python train.py --n_layer=25 --d_model=192 --head_dim=64 --vocab_size=2432 --qk_norm=true --init_std_qkv=0.0241 --decay_shape="linear"
Each number is 500 + 40 x the weight over the matrix's rms, rounded and kept within 0 to 999. Layers, rows and columns count from 0. Numbers have three digits each.

# layer 20 MLP up, 384x192, rms 0.146, rows 257-281, columns 0-191
558527479552547421541535490406504552442534515490432514518471510476545441504494461526498617492528447481569450482523513475507413550416559472498466501511491500482489475529487477503482547509464429526532449493485553551525442519444487512441507506568490536574509544473553512610510370518523467534473484453435491468575528493485459491497555506483520455534470530469517532515505554488469486553510465479431533510422462465452468452537465554460444507483484494505521522537556552404496476549522473446537508446513529532434510466518490457557547489464531464533480456541484572524468468570475558476
462543480498428510473452516514496476489475495499529489538477562487463558542512541496417521524588555480475491554474439475489522498467529498458537399531491478518433495517524518535528434498445437540442492506505550444456503554464495507542472512481478495545428524495531465486580523539462477570494541431511462489518481483487493549496519510485377581513492485417528499440526479533575570516461549514487426485447500586472445503445517508527431504540472574452479516522513420493497481476501484485474513460469526483457520404513439493518495528425526446494544561496488606488525463494551497506
502500488459455550526463489555461569524532548491548542549522549507501518463492499557441540444514517510516445489472441521610485537453532457453551502445497514499472444518557459451474514463531508444522473401468529568507508484529457480511477459490526565481577453522578459519500521514471496474461456545451495545538476477459577499545541534500506523568435523491513466486480468542503473505536483513499531560502519472469504523490541539513488510564525479573522483524452454516521502513507506437531528538509537461552524475523456502516475479465557517536456491516592490495485554485543492469
487470509449458476476431526570465537483530550442490512525483476544458483529478541523480455451491522498473524482455530477438513532460488433509479488463534555468500496517518515522504523455503521495435431444490549514501469545485452473499497522549495543493502532556445440444520451572479510457485535413522467493549523534532497560549499506448519501434478481514517480447450506566483518475507483479495441475542434546512527523348423567549509514483554468482441492496508501540492440507425476470508489528534470498481517471472543553535513529482513456508565490610491521476562534495460509479
498532510456444524515444491508455507521430517519560553543551531479452521487463432532481519488536533556487518549508492472518538501510505495515565454496521469522458524545492489443476463587480523564458551545466521534513538484522516378562544484497495477476521510532501499494514478484515546490521522507493487551565453528494587530433522531418523467441543482553469505516477450599508510495538489541490533435452458472526513561489471535490500507516494627473517519470515498504495493437516546474430529512455553439436547487538463550482476463441553514491568468427499499501565503540521530437
536498448556418441454466421476540573577531499470569496496459510465487498506538479489511571482504543494488512491522557470454486453448450489488515475460555485479549475524511536542390558504501512525471472506522516513481524457461470515527578485521474521420417458540531384514506457479505503447537537501500444530477524496531503552521565522454455477463485542526526513494476422461476504466530487501500560545473595393496486484440467538480458543457546505544518525494481526501502423467502530551509485481446468512560520503453523511544514475468484457537481493433507533527484630489512536522
461429417488489494531513515547502556546517471449446501515569488456499476484549453480432511457445517515471518482580528544509467509574470469518507496606494581495498508528520523504542528570499490558531485547452511540461481494544547506522511511492532495577451468553481514502524552556481578483512469503484561465478454568532542501486497536469401413507561457454482455535549465527508392495538528474443501535471578523542473555490466545476508567449568453431488480448531522462447496498464462481567495536473505573563544504454567501579462575460493488533472478499505498475546436544539541500
574588528508483459424501522444499508591477532557518591560483510522509466489493441450540557510541546454515455578481500462536490522493470475476494530495508496480448494478506442512499476497500502495481458533496507527443526488468432465468512491557546458547457451476485482490466459548423488474484552537504554494505467554541480534544552537486470476516465504537484519478552457534558479466478557469511482472536561524464496532459467463438576455516427483476539519522451553563429525502508503476536459502517563515509505528528559518527516416485525516518471556497515505469506450519540547519
500499465554512553525477520454554490491479436495479487569520489416472578514538574488500511559521465490510495554538571499454480466635514438464574473584513448487494524493522493501497538559458586538566504544612522457579534467478484458543488456454454415451506566474509522489422556479498512471567517502509503487467449564500510454516516520514523437542478480596476468497543525506478476533467541488504454501479476571473512478539480465463478519483516520473445459521519510483537511596518571442471475418497414536524445582499507440388478599554477520500531465507479494435451551463481561499
502506531509541480501580477493560480512458463528427483567502449477566498528474512518548518513466436516483406474494497429533498505506497550498525532528518592435462529494504508469553408587554509541478535477466470430500484549596580570492530470610534488458507498469568500572535496496445547513508483501495492506517458511423473518546531558538486513490526476459500453499513415514527549514568483564629465533455526463458494546388493538519433556508535502565506518492533508511534520561486476524407522523477496457493494466530471490535501563457484534500500483445587465480479470532515505478
387536467544524449522466479469499531414448568540532505468472447562444560429447550510575504524408517506530506437521509515448491452533435451492520549485461508505519504487547537534471417597536533497546502544506517530469519483509484488493521503541527553535464524452523407449567522505520477498518462524567449475477500519515446472540465480482569501458458527543418512552477529495565444506542416455523524531483579488461519538582501494518479522481531526446529475513468484519502491514551498519507446450525527485486383505491529465490505500558518443522517513541469477505483479541523475481
493502534453520502446575517522509510513539596474525509495556483483519461531467498468490528551500469438544482508551509488499549514512467517426533430483499538486502480472480498486484568502434525551530471433508543572556490555435555549514538528468515536462468448532532553501541476568551546500530499500507510423522517477555564535484528446455463509513543489475506518491474576580591481558468468541478506540490540511469452509511488490472494567512507532478500490447472520538544490578600548529531507493523610490427528482509450514588463551384492520594508501502527449509476495465444426454
517498527545572511428486559461480549546497440396552514461454494437463480507537445537575523446510471564566488498532515532480550462511560495528485550527516618515521463530467449420581485491493476504525488441534497450511484552565487488487555520542526548513544529537468499451529559505508469432560542523527545476417464567470456490415517509460527494557418544470479471487495544548506536488537561515518517476504543527444486507538551515461474498480489491447478529561479387566521514466467528463503495411537566453489528451468477486482555509472538493558509502492493513492458499458519467529
540525510498537520521453471467476390497392503471567549462513568518477534534445502525526456481446527491496478540446448571452496538554476560472481562526460467511545491500516486479554570550544513526529470463482515504468591487547570467546521509508466473454517503512504492498529463550417475550506452571524490522485467496554416474523529496553516487479479516407490499504488518418454494484569465549449553466538507484485536499579414458518538530475431540547486553483522534472473441505549540509530479470528453495520466486545495509457537511491516559523574432523440467486480556434545570553
567554505522498446476495471502508543452501469515478579427456533511527486486472509547465435404439469434519441410487458524516521543516508570560493480480457598493498529509528536483479460495538481503519445484493549472510452497459465479552495600489596506525471502497444495484502531490529450569521547475475445482562576428475455542469474509441538507448555553507458579400447565462481539540569465494396546555563475538483492500478517538510468465538538518486538451543502500483470512479522418546468400528486498543487495525490462469465466458452557491459446435480545429541542526541539481482
482467524591482471462489476545522492516533451470554546491550457547460495474602496554539498528537489438545489497553484550495568473518429430503553533510461532554447538552523514557412445483494484542567531494518515473596497490533570535487513384565536526523473499470511548513543538509530526505512556536475523572555522456554464516488540464407479461479469450536554507546618537582504476452506498492502564557540499516496519433469467492486512458462469526562562424501439484473502485552529473493525493471428425539584458531507509464491447514467494532380518489508538525448502428514519512501
456514514479505524420469462595474453472523521468512549449507480496540414491526458451488565545515467534459514534479557518526506558473532492448512483514401493503486491561510481482528528472487481565494497558498488611448462540463495531490572494496494519457458488474460437510459483514477498437498575486581455513548529522481489479461530432508556483510508424487531539503496417494577525484481503476471550539465477461514544552527549485507478471459467490497415471489485533488538527524490535527503451450525498516531480463586582414525535450525581485568536524493455488464482470536455460426
473479516547521486465463477513507483519535449529461463468479489546493561565481499528486495528466539566457512483512548520514468483553542464502557516540529511463492579526452550526395578546532513449463497524555441577566479524507527520494528490471550484492508485504573525446528468534512401466532490503472529507512521495405440450525525566434493511479480573485559494484519545509551557476468498449552506472508489477441474488619479566533487501506458505487484445414484522410477513471436371513587481520551521426494596504537512482502580579518492512474482522502529508500485471529508536516
524480522539520495522495542527520523467511470522514555529558547598485472466452497410454510505565472478506557484561447546428423570506465522511522532499539512600493542562506459514502487543541515515489461534530603511549463456464520488587524476456513465536506452458539556481505539499507394498485504478482424567517438496434507499584449473501458518444549511512608550524433517526520557573544447545463407503478507527511510520470518511482497494522530512476582483510455494545460537572508520525557543475452591492475499481515473488506425558520503452537498517492492468550531485470498502417
489548501494595493564509475488510515458509400484541512520461487509485493529552459462514457450472440485542520462571495498391486505514444408488452484480533510494496453553490565501477429479503470431489495516577519463490545569501558572433516538517521501453448484495530495498412507507473587433539464495440494528423497470490488613500529556505527545519489501600467488529523497524478507397482515483633440529500532487575478544433487556533535513484518492512481477553522442495512617410548543495424498486487477552529467444510499459475471495591489490572561518460491490509467493581520489505
410513466471516507488535418510479426562444431452435533494536496529470565529487500503517529485532535459500483515489408469482461521462475533576481440446512416486448502467404512526477436450478556462465469510536525493452569465458443437547402455526496529506446453470520538475490489473512486520526458431424449478471474533466544488529512552496513443416422509490498436490511523577474459508461475515507424478508463488426439416481534562470437513453491494460510433496523497470553454476521452473496519511480512543540527469527484501492573494587548510453524475522517524534511437560481506481
486510481479502514571536568526503561486507529503579521516482476533518524511472518571493456500464460531495466522475514450470504492474582454541509527508539516509489485516539504482505587496470457495558474558472428534458564479526510531513506529513469525446439480589530454513535499453483536472491451448484504545443537529545547513494500458530455547463469488491523443430548463491473535518454566490481472471486476545537554429490493494478527475488438436626454490549553521447476585465501548498446574531468640465502447489582434555610536484451499469535536475533466459555516557512438534453
605495486526516519447522488516480513433490544486575456457487517455475567453564506483464572461473455472486519451510456537453477475540378486534482517492520517480469429476551524537497551444531507497514529524427569509539556458470490501493538561523511465456483520500476522526498510414478540463471483527459514570425432439534511504541567453525468590495481459493534557492450440497543515447521538477434485525482464505518507404542469481475472479490463435483467471524512472447491526454488450519488475532543508487479512528525489487521581466522600492511535521505481516462502583484525467423
499500534485505446551499510424486515495472501511516526447488454484551472467551437475540501546487547502534563495581516545531476517506548476504476515523470516521553536530566506596429489473485506426433465526501510576368503491525503549524485520491513483521428460525559548546484478427477530480479464517496457554511576448507496570476521523500539511496512530477515433494501506491563475466516488518521440430454490535430491532469512491501448486447482582470517589536454486497544446503522442469401472549475399568522520544499539530512483536490570519501482490491522557537478475565542476462
496519516504554481482537504454480565522517453472555469442627541548520535566479434497493516474530482552438495414529473479497522505468489458488466411524510579495519495478489510467509491590546492457496506470455514422446488577447507511453454458529370431449475517559514492449541501546536476519487503491487453499461510496516571570505484475516528534504450549509513447512559428478458465467485445521462453520466549504438487481480516456466556478519503441475521408517488563511506532487556453574417523430572556476440540444454428527485487545468442534497519520487485500527560580519460497522
# layer 20 MLP down (transposed), 384x192, rms 0.151, rows 257-280, columns 0-191
457408545521485511442523452387505481423443530526515449532489529588443469530525518561534485462532467453497505456503506421453440474495569413494505468426548513444427507512453497474418506482531466512600473412539461459512533509492467563559507529539474467501507537491488487562502461494499455507582467604487445453494546450436482494468461503500453571473557501559445401457477507515420512477483462522500529468498505521531522551415555475558500485518501442440489515434483493429482568492514502475523475487517487497531493495558592493466480505531566538497463539508519527502486588505537469507
514482475512530498502540509454538518528481478378492599499514455426456471506615475467554499537453538527501482426479507494474509475573523428548470512561474575497505413484538508500510444506494515423513535531424432454528509556434481472475525599500500575540510526456502491548498511539512474478537523522551468498537476519433518453326469471518550490475529534484533528467487505439550555500519503514533519465469547447536537524457497500477550475517546464490444477466510474440487521613469518438528564477465577505455503443485513469469533506461457493495433482448499533456485444504500502448
507456557460529541547493425487496499553515424514510490439511454467462486560456429489522523480558460474494477491498492489579559494541502593463454550480530432492543520503506536528467484551487547534511450496536513476470449502453506540551524430472555538526491507534515483468506472500518477553496488540521452487501531511510466502489518446552517450535548476466442476533505499558505503541462531424479540482513516457534520534462510455480524473554488494597511470481504471492542505454425491499459544442488546454460521491451507492574564623476510473507497455537476479465569474429532524497
461549555548436509467485484467478499485498560483451453406496532537492523481447495423495508553494491499536457475510421460491500545503489439512495517437517525448512504506449474526506483553477509460487500515528507495482506560497435455444448487550445498526504489552540423461519541487458489476474490534459512557444533541440563412521509457500530472458434490461547546423496474541444481538561508573502513491529423486552533542497454495526511514475461479546496556479486523507506531448485528519523501504509496441514505540496553505487474528471485475566441401545463484428471452489529510524
500510545525376491497450448516452463526407506449430569486527527497539519493546508484489512476547567544485458446508490519488455478518493451449467560504459516478491468430497517519494491496468493523452513504458502537481515491465485506525548498518400551525432453470522518524488521473526570531508545499480521491470472501568523531419536486526557465448465517497563492477519501506492569468429458528568506431561527414436486546499516464472463561514447447519495470556448562489524429554498470468607505566446456512520474502490518516520579536470523449560539528499560542477531595528516546505
534505516538481434425495604502534525535479578462491444531484457438501477509514474454551506509545525475514487490497492500430496488493562450534519425521564543425557474525553491454452508514473539485453494495511465523481533418415553512580498532485478500564534565478526549538475465460485506525421475524558483562477470518535431463505487489506461503497479479510507461463471503534560498523511455453541499518540447453481461448515477540534374493541541478496418543565509544503564550553508481534538554543458518548505520492501485504475475525522468468524546501442538555518483467537459524504
460560447512505459477534566546489493436493456491555562447469499509532481585454509535559564490552499482455487512477466476509553526514535501525531498482420506447544497461484517515529555490433530470482512525520545513469438480532507535456460465542551543448488519497503531406456545471468414557536472462494450492535474469525546458503487482445459561513529558470552556563544543523567552477500463460512483490484475511508561573530494435572528507530429500572521523491497410565496483446530429418511473540557498497580511470535517588509467454494477498470496464548505540512432581502473524502
421529518447545513479539461482534472518496476532540556512528536509499517503485469553468479479529476545446519438514502516501521522451477481498530547525488485497543572494422469503599528488518489539489525502492509424539532489481500521451548525471475460508500524472496499490504478611536473533512546457529429465538508566553517466472515484445511516523563496562544420500502475512499576507534480526514494470506433497489470558517530547501514502503518448534439535534491475562524469519460505486536619498508501501403531537569421430467484446530479505474538496533500565530506543481514503559
495505497558467555471393505506488472549425460505515463568514578493526511479508485497511538531452504474540518470523522551609499464503441448489480518454559529451503457513535477515465451515496561548548560426528531570487555472514494526524521462510505548478566470520465488512485487493485529440543549431489469410485528497490525481430541494501444453595554498561493507459470489449564452490480476419471503486494471428529504508449499425510541540494408560548513595544544496599545568476498511382364486435516473477473527602470506507443474519540500497449471506545529554502534519462551512551
510522458493426541514516535494515446471501511456416442469478467521532478418507463511593472521519488445506516533481528476442444560484491575427491513506433499476482544482526522508479583472502503414541518553531509512519490516478488593519541503494513507515490441525506507533491492510494502480493449524433515494529508491504561531497529501522477502437444473565480518514500481500488431558434416447572462466464487474524504457486444564457434460506518596485515550516515503501595510542533495480339513447453511551479482483532496625464468589481523496511463502472511494509521455450567482542
530498586503536530507486402493532467484496430486538572531499535540512521538462490487503488528513514552434467516535474444433460472462470557463547495497491555521498549518481528526442571442464476515526552476548533585507506502457554485530500473573436434484462459533498476448542503474501491580530558498493508513525430526415466427527512486425457493472509497468536497554447516532534552456527488540470548499552470548494408511502529491559516456466550421555481520513455467453449464500564509455482455540511511476519458565592533533508509466525437493458492454460533450418505479518435508470
537504541511466482469454465460508586482580527540463484509555502461486566498498541486480491518439545463448444491556516487455539508522529457500516550528471580480550559615513527527504529514525564511511504456496445576496519556503519441492481578516557472478479489512466476517485494427467522532501489522425498491495477537487462512516535447528506479480542514523555513475466554594512468524527461565511509517557533482427553540461509514496510482518455522532558488510552458473470474526482542460491499491470552451450534484531394500454473425499432485555578482554552540585403527480472542522
515474523457539593491550560502455532506488494485460521429521444536501462483413459507507493513504406533524450494518576579476518576446555530485473580484411439480421477553531514488527548548462503495541547497483508448424491524508484461488523589582497489539501436539547495522476519480589476557411533453494489469439499466464503426615452496478502480449438522534486517566479460467488558490492471520552510510485470460460491465410503490493492456528436501464563552509482468466509526544512490483461505483495557453494510535450495456479507554496487566463505503500527499507557414540532482468
502475501512474492491492501568508432555594519511468533477495502476542485503488492499476547497534465511442549486529514445467484467525483572473551477445519489493453475531517477536451473523556486454505424509512489482520429520387452513542580447530433546481468521499503451473491480600523458585520509490501490472479468532466519405496464432446492519474447502503549491519452513523539512526486541520461512474479519524482434499512577597557420404510575441430432460484413478459529513557451510562560472503482444527556551468452463442448452477525507522504438498523589506515505550499482514526
479525445598428521462422532488525556466437550533540523468499484547490510494500542484436508547509451484492539482593448467472514497496503470506470455441495490521500518481446505521489452468576508479533554494458527511488417511486478497511501504489515534543520447455514543561533478529553486494503438521468515451482552507457492483459461551607420524518499454563492459504528513430512469514551493434494435527461527544410539505482481520507504444504538609502460489514425537521554546545516492475370493476479507495604502493395502475460479488525492499474426541438570530471471544482522541473
475457454513505472496488606465501468584444539471540520443544463509528609480452510587512481513451458533459484381556441492442530407464434414552449537564492520581483513438467531510520467441530495549499457520547524541440479489515508476479487564483503465467523477482409473532538467526519509475495519540492574493482503467445471455539454494438439550464492421507616469498453570521531485530471468464577486533534517436496466532469547502534493479514484463475523495515464517548499479492580430506404550491453526571545492541550477441482454477470477436471431494508546520469519472549539530535
526506560439473457505499477545516567531434453528561450516539499529428477429474471569530551436492479433502605576425458454510536448439507428477492505514579449538479485458507545495546519517505561470516502498542490491449538480522497479464475447503546497564422481444550483430520495461442484528465484499449594532455426509548498480544541467492568525506525558481510494502503591522466497511543466475468491457494541479436489512525476568506499452570501494429516528493502533489503491581505469543528480544513571535449489493514435497526467491504529512503494464526551494460443457536548469483
541497509569525480467455570435461541523478595504439347473535492490504457577451505426498450526537484550503468462462559463442470492503511536495491468483468463562513484497537431513578477489513479521541511516500476457499470499480477482472523506546518492485472484415424485531411539475504527516431490468530533479533491524476552486508481416530498460522570550498571524527476491448548471509494446564503470452539487453507522489461542495513520484465491453514510504580471467585490463461496508487369484458489534550531485531427535474518493487507469465499557531490424515482454461549444483542
473529522497484485505494500519519445421450425467551484444538443493503527488471516497528435446644488480443483497462508445485484518524507424494502449496569523525478476523465516544527448503507449523538526449492526432516506505409484544530499553521499508535477570583558501489513490524489424526502474548454453441516455516506508455433488499405477497461513485458474448510480454524451587492547490503471528537472524495529479587543582491528466551491535524512434490451492455449484489503489497545638566526528529448471513497523507527533392481519504501442474519482488485458545449500445472553
541511442500553545451592496425448431487447470478591449512518520550420537453563500449568472510516475465490511530486480496534450544471470453462561455514505524468481510480503533510531442461520475572430483551597550534485536535486436494526505473446501537459454466471513477464501552506536552466569506595540537502508471458539511476505418443530492541577503585511522562466494495579456481520505497529465500503500494472478552516504569496480552483475483513421563538548594501509441502485506467442602489470459466535571515547558588456497464559464464435468538546539485514526566408544408588512
556483467505455462499552507519480519544554513474506489504535515503471474516538535543521559456539496458509492554532513509458508475507542535518430514572464431513490530449447468435512559621504542530516461489498536502507520500412518532500517498488536518472494577541566442501540507447516528520482544592540504451546465465560490434604524518518475400515512485534473484526409474513468449445502571451461541438452499508493447459475602475547470449494476453496552554518450490513509518521459479555536556481515409490495529491477391555542483472558500538503518449499527480529441526445504462580
472516493547481458493493490544490497549544516451473540469483457481504455573462553573537465489477493434505572483515517479454504537468542514477459476511524512448522486538489435441439553523559541532503535516545512488498517545448546473540520478459472533529466430490516528528530463500495479566504424548478513441462490537494503503479471508543489505508458551567464446502422450461444551556517520482520472484505476495531542529467581456517475449522547396464513391450488470430455397538547522500623405493540493533569496483477518503482481522457464535539530499483503497450476480504488434500
493515518472518566434599471469482504553478458453508506510430542490519459540528477519440453492470519537500535515571487496479527468514488510477545487431493570530486453485431494526572482473485467511516472547468460447555486482503562514493516513563539532477522528461487500470518562461553411433535457549475561505472529457545580487484455408559482437558495487537527519491514418518504531427469431496481461519437417451495457486461521548434547550509486525482502505551520497456517461489524467508441420524481487444474505538470546531497517421494523471471513482551416480463503512483540519507
529489575494535523494538522476530460509461495516549442443496482440480519475523510469448509460524425444433542432501561540540458467510448526493471458450546450549524447444469535547467467473526519542426509489469523427500493524456521490534471495547501490400467512519502514524512473526427411434521457497469452586499542429543471456475517523459478513459589494544532431486489493498475449449495499499467412508560451514467448513506475397412517488471446522530454432544437494471513471476488474536451507534507484537468552504524527567528574466513470512490543523499582452483470505466513534484
# layer 20 MLP gate, 384x192, rms 0.139, rows 258-281, columns 0-191
508538469386525540443489594508482530503526554464524551562500502471532485577460539467458503520486485532513555456475484497398545436521525510450490494492528439570386507546503564456462414501471467484436551524474546451498435443414561532510540599503551512461540528457469490508540491528472553501540513490463561496486496483575542549461576537516526471529456514486545434552535489505490524484500537559431512582482505475425509513542508461556468519525496574435484456476498482524460455543514526505484497441452453435470470633522499485472474449477465444495504552522562543464456481525519420513
502499513461498529458517432519539534559486482437471487451521473478526509472467482446505505457454497517456530563477529494491528508531522524487513514461433433503569525480493566478539529563371479505468539579496478492498471523450505574506528506455516552503462492454477503473495501510459472497506471529469514505505441492525424492481484531545505444475540503478475514563517558473557485538491554455522561406579556470501504553529472565520523504548503494451462491466564576495475446462504493514470499466540545458397529558449516483547515494494511519521526487507435559481494469560497491578
453508470487442500503487504457454529429485469513507500499514491509509457458414485462517439554552543580500470525487496469547546467510449482447504545543522429513513508460436484408479536536481429436494466480524550468489602501472479513426544501477497496596515502400515554494544527559479438479472450482632559507488526508482535465503530526537492513466467526515532547473532487501503495429444446496581531530498480541481505547448432546489457483462501430506536495451584592509526444509447506519575501494498528468511557488510442490575511532508507430497534441555509526439465503435494525485
549463488507452550455350498528518479468495546500478504529509511454543524599507521431532452475509397550477503484510445491568482456478538482469513522440523479506461497489511519498535407519487482527448502501531538476472470471502569462566552435539457503513429503551483471458453545486560549515465517513468559509490441467526527424471501506480510482393530434436486504575552469518534566483528474468566524484586480516430464483482457523450486526455507450503529520506479523546417544505513518474473552562512477547554453487550494513526480461523522471452532550455495494493545572471506554500
542532497516508528563569533497503484520488476512484513531525452543549470527513500456431579495525445502499499453561553474437441493506549456483534506560466481511470483553460523502559432508480441453584468473564533454474527526463510468448476516534506491565528523498548504494518511492472486501450460501478503528560447518466481484479530472507440529548456486501422494483492539549487476458478506485461441539518475495552538460458485396518512535518379428527544488466503468543522591471470436498487489448439468476423499480436527492498521531510539520484490449518497565426438460493511600500
524522572478448546504513531451546472548476523497559465512540464520460433464560497439548517505518488493562424554544540501554482498474445418504622506499523479512527554495533566502488457567483458394528574506620417477494509550538474461513499491520519528517464517395430496504472508555537527510490521511464460483504521518560502547473500419514500560493489582431525463535523445555578500468455515445501469487540474497489471485467440568570477507440492481513499539466556590517449459439442512607507486451455478507537536465560470490458539572474453485530584499477538501529404502451504503525
454521554531452522483471533469516511507558562523533504462490488480536531435465544576521472479521572500425501492538448478468534471535496441545491475486531436514531469456529515582592479527529538495478559524535507462523497483498489526435534557551547458480496586533475459477519516427547549528463571494441448465514535472497499525504567506429520487488449499471442460500540548551508495560435579504524549494508486458564490486493553565507513569470474470490450477564507517467586491475513485533495510517504543473536559544503511599424539477523473468424493581513511523464494524437471534488
511579544456484551490514541481519549413546550459512516479504484475449456535476496547511553527539522487428432488519557456528495470457432495493507464516494570540451531485552451534489492510499467573604559490558420449499501551507544447479519415515506441480542499526546476468484522520477478437565464507496448473507544565458451540534532510446493453494464456553444442556487460559510599441490417542493455503486467513570465453488493503549495489492462500556554541498462432512505542402488522417438499485462496430515590569492493446528548476477448531482464505470542560535485508452510547504
505490513526476535458405529526505479468501576499524526494557435470520497477433486549432484518506446437556554583479484566563562420440494494415457428477499474561521549513533548436465433559507548573497418455516491545441439523483506451569411493436489434461469501452469552522516482545538481504502516511498489475584441537528539530570526515485515511493485433500469456442523492508459408529540449511398556498518445438493474459531501551605512519549503521418468548482515575532513453469468468498498492465515497497504456571416469485496478481477505527522592552497532504504545477468523465579
450455513461533452499494542448494410488492573554508462490526544546545442495524499511496461638449500480455577471483471462453534526470542576504525548461563497467498555488495564495517509532507477428460495466423549551486465521543485455497499484497577584473590527521532527510557493496495472547553392427481538535463457481416557528462508540500503551455462490538482457512516557501460499489561450509527484571518485571531518435456525504522495516527550486540484454465557473496494494433501517497553465546577510513481509448494526443441482506559467463464520535525493462522503523537486537544
462508524435557528466512446498548559516506513546476460483517493426556498482479487518421530519556546498413488492508543553476506501456557515574445523461492517533480487482501483422468464549503574428462498487473483572541520502499458529535490441590531508586526476491486506535421495515499483467529530472469469475534441481518444543480434505453544420476535450463455457493446497485490548526505509512541478521552550541437495544449495495457413476523522490451523468397439472511541497518500481421561545536501559445519492545424476541592548459482514485503551504488515496554520482464512467552
473520455482436498534520452505566451468452600451468476532478471483395549443491569461518517414482537504468504467480564418497528497539522414473453595460518523584497500503461498515502453509513532512532457498497421486514467496503507476500552491467524509511494516539553473579557497591468471425521587562478476506478489507522521491511483452522523460500562494508453506506515439520431499512540476548511477503556395539537435439477430487529527560524518471495480520553525468511506493534467466560519474448517537519457492541541492483390534493482573472464479557463552577498489440509535619518
491455547542517476563457466476528484498531545516546480530479476509488546476573584550475483483480489558500451487468482459565534480442502538513425518502497550549468473498542525507514493517527506500521566478585518513510530540481542481466499577522468493492459505584506439493534544508461552588441458548492540481523555481575403581522566555539544451490565537508453511473523423515439530483507520537530542589465545544514491537558478411512480476529437521497510546579594459454499497494523460478526495510532504449532479528499469505500522467554502537497500570468434541471503504521411542503
556470504541543482516518503521491496523517460534499543471459487535491585426552524452545572498499563466512543519512457445483470415462467471486451518555551633527481488585547440481548495454556519536494511559503492426492428508521476461516563507469553457505532559529520498469480494527460442488539528535491498433483489523412482445532536536434517585441500482527474478507537442514484488490480502463444580497483569435509523561452516512508391556534513441455502519497511524560538547480493525527490491461516449477458516449463493513559548564460501497460499492470497546440519555565525501441
429460494511509521478451527512530528503539416430627530485517445511477537512435535536463448537463474496420549515473511606458479530511471496531512574534528531526468530446522589514492515489440503463536566537479487443554573589481518553451444426534438559561562556441458487556543503461488528510503499563548440513505492501448524523538541508545429477464492554507542569476536505543518473469481483482479528559483482543495511506506538499469483540549497476485481522555418560505547477489507464509481477483528509526462549442474485411479526503534451462505540468465534426515519455538468487509
474494490478450473554572533560500455550439416520565461479468528511483570513485504423597427560447469568473492469506534511478469484535463470468507538534476515482515524481522461505513540492518495541501481483509600483518515489463463479415515486479487520586427423465509530439481466545480467500481529466484504478485472473548507532477518499536441440451486545565471501514549514497521506476479528499483555598484490564525552576500479506471524520544501522444508452447506547550513511479448477488495484532432524526531531501490534540570545520493549445470483514470476560560529569536546468462
507425496540439536507502451543490482497534406488506491608485492513535499490548526484531467520487540510391501517443483528466494556544495534461496438533491491525491548474403484518545552452499507496500480542577546465443494469430493545562467493461478514454412410485494572510477570490565460530491491494460539532511488600482454503487518525567402487492521487463473471496521491510502534512470505471460483535530519516416553461546432524546479540462512531499465503444556509508463426480499517487504527500560476550497465485456547465519482497467440579519487480453499511427481508550560480486
513477567477591491493514504449563497494493464467589513562578520517460478567430534483510534532497535524489496470534447444505547426493468448515491522607488451511511558560470489511539473531508519582508524568512493453493555595427438425549468431546506455522508524569497491480524527511518516507483522471503470480450477521494463537516491536508492533502486516427522533476505546493478482471564484435428468544443488523520471496490543525438436417535498540458489525440519451571501562545496464518458539440461511472491508474549454475479500507460502538520513485525510524550530535482430554533
459540446532557550572489541536468463586482470531552513533527553478455521479542493481591451523445481543487560504562491500438481500471478509426524529557534573527498508482466451510557398572476464422473473488592518468527500493534497537525480512498483511481473536453479513506523507566516512522499440514537524438476480449525491490468458463539450594522520491508516455541435426563546526465486496501440478510482495602529625499504452432559458513527486504518409474504502437561476546435528486470514490498472464519528461455533520493527537539570466495522523522479524511528443459587454510509
462474537482603524481444491492550479588548483481492574545531490467514469439498500550463462452521499511471528552517462504543524467570425480542457495434491516456470587427553492517485558524509491433569524550550466408606489497476499450499568569506508475524501513535493496455574601582482536476495501554505500485502487512523484549540459548451499451481478482485490468498540509458494515536474413549491474468434467539508496408518531548472482480582454492454471468520566523511560489426513510483531558496542499486525481541580492474476485473436443533469455469463529517477509585489515524498
492471500541522537492451536538479533517475507574542481516450461541546499443515507491521514494557480522513530518427513438508502554438595447497554524537518473478527478471548491488480527496536492526518462498495451547484441479458464526536513539532527515491529501568550486481469554448464552454480473411516563581485503525536464510541531430517449517499487456494467543509533557460530546477486481499472468478516484490465458460521452456511495444493476455596524496464500539482470562474452560516497559550432543472492384515644483496513550455447489507443443501484472515527513597588508510447
588454442510493543520598458554513490525418548536535483464474514498576473466433485515496471524476483534477499480514538515485470449435485541544532504514489397502475469433522487442495544472475461550496509498505504435499591561502480524487534505607484527534558423517509499542452488498483537519512495560495517488419493524465424571458554511510547503463516445541510502524490412532467519497523476546437491556498493531567588491516521517489503477526473483526536484519469516543544460431517423476474498571445566518510531525543439464503566483519540464416481486506492427563484492437466466455
440443487576504542495478470533465508508533497523470500517495533562497566540424509530455509528509461466466500515493561528470543459448550502549481532535543468431482481481539473517503535528523436510542557469466526458548544516530486468548535441513476557473483504519459527433500554504484436557517492498540493450538464520444546503471478523526493461457478508478474498539567511585518510520501392474535464524558541592538460428456530503555496460519530425502520397452535555485533575518519471466512536500578524467523468501544460483449466504471470465416465501532455482556531526547440514481
456445507487485507532495553440493411528542506465467499582469468468501504491502599436478420623407536511518438499470576541498516494520535481521496499493596559440465507497511494419537512437457478534506503581510468496477532464492526456523492544531522497469530489505445486565508472468496605480517536531522536533480506536401495435561460506549553459498525484440448564559475518444512501558532453531529516465471566498538545560521435521476479531432505493543505536452484472414494549560510511482490521585538478501538468526553594453431502466527542485542445512468531475436434511553553499450